config.yaml
num_attention_heads: 6
vocab_size: 4096
attn_scale: 0.177
beta1: 0.9
lr_head: 0.00429
doc_mask: false
train_tokens: 471600000
Each number is 500 + 40 x the weight over the matrix's rms, rounded and kept within 0 to 999. Layers, rows and columns count from 0. Numbers have three digits each.

# layer 2 MLP up, 1024x256, rms 0.1, rows 51-150, columns 64-127
528463535447488473509488490521505498450402525544527530461507496577431498465436490588474498525486456496488562508520548513506531453523553511516511506531458576467467447513511555480522511512478509
457507533492559531522509497485464445471509480523546524426478512530490491465476518496525510532466545497490483534512433517522489477489489533471463563453455521473441491438476517449563521517479567
519516481515502496489477513481532460464557514417529474480469590515534451460470495484513490545486522498531510460522503508515547477478449473436528545407427524529540523480526497565492522479554549
512485495506523466538513488529528495464497465435438435529441492473475491499504564514523509603458431496515509466505482522455507512504504487490509532479458488541531530488512530556490493491485494
550541493476483580545495497534507490374602520500466558483465569550416473517455428532491478469501455513490514468447442474427563506526475452474454522494477464465489471447466536614527530507438526
575474488419561470503480533481508514511497506525487529492547488531508460415513519505502412574509530545503505524526537507536524521469550482429483500515448571509559472478420514519540520500584476
560467547491509495502483522526416520505490563452579586519502515547451471518493544462499488487508484521476468558513509505415536482502522513486483545540510508485463503494409535538530500570509487
455466559577482592530472526591593492461530552540506492455487505540539498545456479444502495415471481512477504458507538522505546564541529517501555477529471539524470467492506528436556407560536498
537469510449489557578461551477499475472523542533486475493453458479474504515467463555472519529479450500479554496499488516570521500481474503505611518505507478530450513454479509446579454502572458
535506485480529506485500520418542527484514506503559510448519481524474563470503461498478494496483539529442530467463525499519516496582481494402494447533465561530525472536435538581387466504513431
516515494533493547509514539518512527554453478556452472533477534537466495435481538517494458585511491538495508481474507516544519452483507488446453496521484555502504547460531508488515526530593554
467492510486517578541524562476530498476469490555492553475498584519459520448470493505513445446504524499485554438496569527494507455455522412479449415499520492506507489487473519516542547475470565
470519492522481523509506506500548584530478428521503510534428516520424543510584502491507455585496512491509590471463481553534510512511548434485535455400523544505570522484463521522539461503547469
433508481548496584501515565480507490484554512524522444528496478485566473363533539492495466482428526556533525491458492560509572569529522513441466493430491497448533435550406497577486505492611466
561424496489463524556468448524509506493486522466529417455482483461481502490484525431506579505534487587532531435537510509507554456471506538536459537452416528463591540487507505466418454523420535
550372546446502422506482445450512525460484569508462499465477516560485481496504468519473454516540519467531540482463495514501522500466571477490586473485478464519557498428493496558495470509474483
422515493522550495511568565462532479513492470474492450533537497538547513523494554460522467532430566610508486493515426487558524475619487464440446587449514428523534487421461501523506540437551497
543432565517427524507484476447613511486520496513479458431489443500471487564518496499479462502539518543567516486526513516592498439494508434483473492525440455549440522516503538541489460550502540
567492523466504517494558481525502501458497442468395476480464473463512457534483471535571489563438487430526603543531485511528538436529531504476454543504429484428442457506493574449510465523495595
484412541469572519548550526424487560550444536508468461535505503442474430514433503485450581486472503574518524453503468544515525518514534524505459562534494497467545442491475544461554524517542549
530483571500459540540492595438564476477494444479479489528458455481478510508543541476541579559439551558401503510493499533493532449505451435477492569491428547485440516504488559477494525494570482
492509520455470547520508496491504489506445453497532519515556538547433497542560444539512484511425389576497468539487509561564499525503624423525501555537464574503509563524454532539506489530493511
514470539558508466533502516502533554423497558523481431488512564423536420523504498527505457459494461534537508482475473550461474438509496547492509487512529531505451499472493495481504419483594564
523497504541557564518508470510575462463533526485433470557548536540456515507497483541585441529473547449469531472465479492533481454507434502450534495499488520494577491477467523490515499544528494
455484511536526516531535505417546490500559470469511453452545488510473450460529564523466595483446514488488471420488477439481515434537607554460515487443466534452498585527457494485430575550537425
447440464516503484546582515497531560446544498498479539519529528472487458441557500515447470565426547526503450465429453518526512507498528530496477534488484484486565430523495545526511518505565513
463478562517513522474559531410631512489510453474485447537522536519464526550568450467463508475448487531460467466521534469522526474485509437442565492497470456515408506529466493459520511544470509
568505483468461526552461430520620551530510489479478515472448573491499528590541461514476507474495473572518520465479435553438528476514498431510521499519507485487440504523512546487544539513612459
482504516395528503509603534479527514399528430399461457502585550507428451460523553512528501489506466496513521509520527544578508466523567515497511476448476477423501448482522525574482434512524471
557434491483538474512445480502584530503590524552448477421468493475457539475563468541465465545501473497467479552510478475507521543467526419470499488503508449521465445462489511524481561558603468
477482555470499473528482517481547528483529534477503482471500476534514501473467536535512513482468447534578520471478532475480523510467493488489473516521484444531435452447530529496428482485454533
518541476465492521498502526480490459480485489479451505504473526439477433540506515539503523527520516507548511440509459474464519416470481558491468513513472497528482451491508491458491507501566514
530520514457515484529484507522513566492494520496467454505536454497473547492475515501489533518460462551470496487491526591464535533450542471551512460471521512511505477494516495490494437460547465
544400580484540462485458400450562547485500425489483431465425528464456489502459528547464448512505501519531492462478429496534527481502541537480503516450516541499491459446498529550509494528466540
490430525429553538550512463549483545443521425443548521467520522555481414493515538479464534464400490514424552422503483540463512508534523519467553489516481467519467449502472555425509501506517514
491538479436521524507524470476485496528499529545518480511505461566490521511549602456469537393514510504475495419502504530514511441480483524524569454531499458500493510524406522499529456508548494
547503524529519519516514530446546494470567535511577535529563418497473534582566481521506539514490520541501545519525503503485490442504492511510443482543499475499542452455466507464503578469553499
510515570458522594428483471444590498430548543476525490481529507486458513471498480439449506443487544586510508481533452522450552464541610546487543453551414533498463463492440550515481539565495515
490507564509490517565465553513517506468459436492468433510617532489448504499551434489466526503495464534465527507533400509458493585533521520518471490470499511571502488520469507488446500470515527
522509480526465513532429451470500443471406562460491473541514499521452495492509543551437484485488490549475501494435487541411521554533489537479545434476445472599569465465435481530478484490530531
558477601475503552507472565443506531464437402447537446481531527480427519514518464452483468493476488523500508541460559511540533507486535443538468483550482469533505472509463505466509496532537443
493443512473499514508513476501504494495544526496503434451492446581546485419464481447495504478547509465510530442525552454405534520457548505475473474493492539559492485506443522436475446522442373
518482494533608472502569431494545516471568493472493427478448422488512496492475458508464543464515479512460519456517458513530552487456472478485517576466504496561473452455497493497509475518504511
497491552476511407564486562531517473464460489455470520455581561483534449511410539552472556517525488506481522452518450471489477484518463517503512502532528595512496436494437522454399494573480507
408496506531518484566552529453424447375519465501466480488593494462456457526499484495512466478530502542535518422537456479489518495469543531493582495400476535572445486420480517486460468446467514
501475456543498469527486497497512514494547514494477521418514495482549491468429421504529553464493479515482537504455497548540568506487504483478511435567516486487563552447513504506514538490440571
514404582489535496553495514474543516511465502545533511457494445476425494535533530559534466432494495475524508466475469534595549425537536513491571478518491458476406538480505530510467526515528516
535542456469569572544503536522508445488540491485539491433539495588501475459466555542523423483458466523475510524430429516492583581487524493420548513442541572543472538424484528486513396465581486
543500462521536550538556590474474533499552482531514491478526519485498587507535504494472499530535570503521565476461567521426486497400498435528503411509518507567568579471444551455569522447572488
510519559475454468522532544427541517458554474516506479520502472529477401484486493551515453528429486499558519488483485488468520486488516486467517452509424467533465488452498489515532462461542483
501443503523489562478496520467577483486445468517484514477504557497469476556519483551473506515515524520504529431525517466497476503528486478441480529547505415565434480452431508531492513499509488
504436438453532492510483544446519529529486470512460500427512440515526486490524590522500515495532558478525484436498522485481505505497498551501481503529478584574478450552445537513515555535513432
517568475399532506521587475544490472464518491536535523498535458508479486428504485541447543528474506511464490531533509458583535533572494492555470525445512476428557421519488507502485514595485527
443538491497546489546546496520504452488512505525394440429462451445532507516517447499536583474454509480515495436552446502469531530513463510472504497496501536530516462505482489499490485450509515
519510528521537506490494476521493458433607571465484457485487471474444433399462512478516476484459478546533478548477519544559509451517456498432469455474458561461515451431494518586512474530561514
556497454406562505481555509407488411481514456454415497482533444502481479509456495512553450494501448494480470514467525548489509439509539522506522528545526526508466495454435533441460516546516435
505500453491455486577503514526453539456518487500492509437493545400552398518505510491459549483562532489487507500468499544550506576498411570450523491460505498460478457430465529474496513493488472
568465464524527437513465459547545527543517539468499447481473443497466510485476485481440477518551524467550524494512435533468516521508540421490540382458434499542478520504464517524524461467566549
493550493475485548465561490495564556508511534514476508446515511528499471511512481570533509512487501529473464491459511507489524511490580444523531507505429496536454465448431523495496517505485510
512521555443560515506539486515487532466504509465479484477553504482516493470441535455522462503466489532523471507521519547496521482457508502544485456437452520502535461554534522471517527506518579
492444526482591459534501604502496534523457515476488475493478464520526493445509444520501512519529499521485518509537502466470559526448560524520450528457469450491516479515477491527586470466585510
476444547492557485489421534541520513473491507528517526409542486527478497491495586514502532432459569562474514452502482503475543446529572511490543513494458557521592384463486536513412492549513555
555508490471514504513447564489589504458542518520582473465458529581509448481479445565542517475519527497537514463510500562512548499513519558500465481500478515518536539474534547580505483554508516
514436525535520566546425449481497430504522504463466528449528528510429525472563469547496479492497525549540518531496427428462526544544464414525464524479438556531510527503518505487486537540514529
516529496478515500486515484479488503478453473512570523515484471516535509529545524543478481533460572531533508530476513497558546485534493439373495495565426499478532484431459485574516516480485448
578492456501546485565544567516566538410434487473480515444436546573484488523507437462538558537522593522526480509480414435532529439525501468515467440453483541543474485400526510473534543487479522
558473526510494502485475559467570451519486498523423504491494500486480469484470530436515450527531507529462508475502485491431522444530496497489479486499482533453513502513484490533530505479578433
570370487433480554466509444500506480453428481513502570474494486451472524599487536547450476534536513516453550476420521499514502466552490515491438536492446504368485525496501529492503506537489503
537459554465530495485489445440544539419576452512431510473532574566448555525521449454473518452483476534505472513514474500477497499474466465451448430443473513550507493508491566479537506499479471
521510498403511450471483454502481502550517476506536515522485486514445529509549451481463490566497546593455525515415570487463566526427511474484503518528503483488554525593444505512517511466595480
513524534490590486503457470486577550466523516493416510477481491525526531506428492535469528484528549558542550479528505511427549525436510437483516460443523485539478523465456517582484512495497551
546546496499512517484546493469485497506424486454459498465487480483493505507603478510514521527473419598520522506509415460403570468547506429490570495454475511498462435422407515491451537503581491
497466481442490473621537500470418452475494508461484472497491502506593487500467545536487447469518555533555494516489459534462545486538526435531468501484426556500529436462472538445463512495509553
521491584446426438505471500558512487477523450379496492468517492506584464483515518540550530466511542497477502494552479557587541528537558517500468472511449528513520427576448534438499545518487479
497465492485564516499503529462479513458515510487519507483509502457473447387466454478521519538535529555561514513492517543495516410487563481416476460470488516505505537437526520500464572537547472
515465486458493593613487531533499530524531488451532469535500520478568490546532468556420477566407370539490589465518421485467540551496480473475472563506522496426484531479467567424528581511512617
499501504530536460478435517452502519481449458469526442507498468451497548454561570458454441556454467588553517496444458535544545516491442518507455512447451563511532455472498507488543495538492573
438520495499522562521513537513475476431602498398515409484539463535435544536522508514478471452515562535539511494455425504417542530399593440539514498495442490522458476589482555508500444482533513
520469557515458571549538485529471511493492477491468531488509480499550494454402532519437460512459511502495548494474479445455550461529531422472552581510502456466443491464513549541504485484502479
495507519512414522515505568504495468446481544467523499443531450564500552478461480496517441484478498487529503363575486531536537470525471454483470498463423437509480472531438513530409446526495495
434440466559549566577572550453462442544482483518488510486494464553499478546577462511447549555437475514514520459544421486515531435517486459451430510433520424478524470534419524477470490479515486
566502516509472536525499488487472481495528433523526554448449498548462448524499518542501493522518468490428536460442448522521480510544559440426537438539514446483493430461445529551483496522508490
513467489455529557557551502513493534491512451455469542420473479557522489547526530534467447485463414503436494451453476451538515455505535454460483526535492475499479506555494526507465462546445477
561505519532544549509533494537515450488431482518516448482493478480449498460471542531474474524506511488465513488531498467524512489465543516508557447529526484524518491469485495479455487519465536
509481473475487451548532496551516553463471548487459509431517409546513503481518476562484518520478527508552524475552535562489502549545475502434463474372527577468517558482530537527453499596529479
496494496508448566462536540501460521518559485490490526447506485451539527485567455429475445535493454570490441481505499509417532480467544504424467474485378505507501528538474538507505496448549494
566454484475468467549510431550449482496440513487546504529505496527550467626521509593490456601489526492494479523470497523522528522529447457572524532509476419478512471511506491476546527578547522
516440502516491477506478505520516526477479500479503395463563540505502519466517559580440525437404627470529515543454511471479521502520531563508461488420485489493480523448509554460454535523497533
519526494470531520535543514498488529488528374490450502425463468476458526496482452554496519481534511510475468495539521497462509478564529468513499447469488528555507512530460507590482542526508482
441471455489520510573478482526486453513568475484473489501531448440558472547519500513555527470516494515494595498487484531477495414585518425501465588450539528515484506492457538449586463534466510
427438554518519500500502454538513461490536506549511493462498484463533509506497436499453474564434459444456496433525475578485512487429537478505500562475496555428452567540382523541377492513490473
438495534495495518489473521505499503498479548462478479469549510488457513479476505493479521488556508563557507488509487563531483496531490508503489528460419588527527461494460522471547543561481517
450463490564585486489522511499583423508412439481470385491543456422526543468556512499490451465487466514392525527475466506412545549502494473475505488513498550491545435492445548467505498530516531
571501535499432447566539506520459509489493493503498500474565521551549471527517467497505560531514450490441496469509484476460531476465472549495517482533476455474530448460467514529507508508497526
482480531467483520500560518533484556476480509424451447487604473517525500502507567485493457474485512524492476510522520461475540496451550506428472501476416535477557498529519512505446512477515502
472463491492553469538525535425501491523488448441496432526527433519594482417526510572446495521424505541500485483516396563480502516472500478508546598480488540481448491542511506465475444508543493
469559514499477587560499552483500494491566502452503503428503520557484492528428500586492496452401447504451534465521530542565525476473482439428514430483491510532451497484466526520560379538551543
511490500525479516500495566451515521411497492433472432490589466499492495462499473510467512469542517515441478437509528515581525398490516456463544532458404562532508443509522488471515494558479516
555510545448521523486479540451554464411551476526595506458530453560477512463471500569489392488452453564407527508557418528446510523420549475500569437555484540592449450470441571584425384497510414
548497437516479457519463584520538572400434517507514548479483474483446496454520494498528587454444502532499560537429472512448532484533537526515495495472505446545513428442488562521468489527547553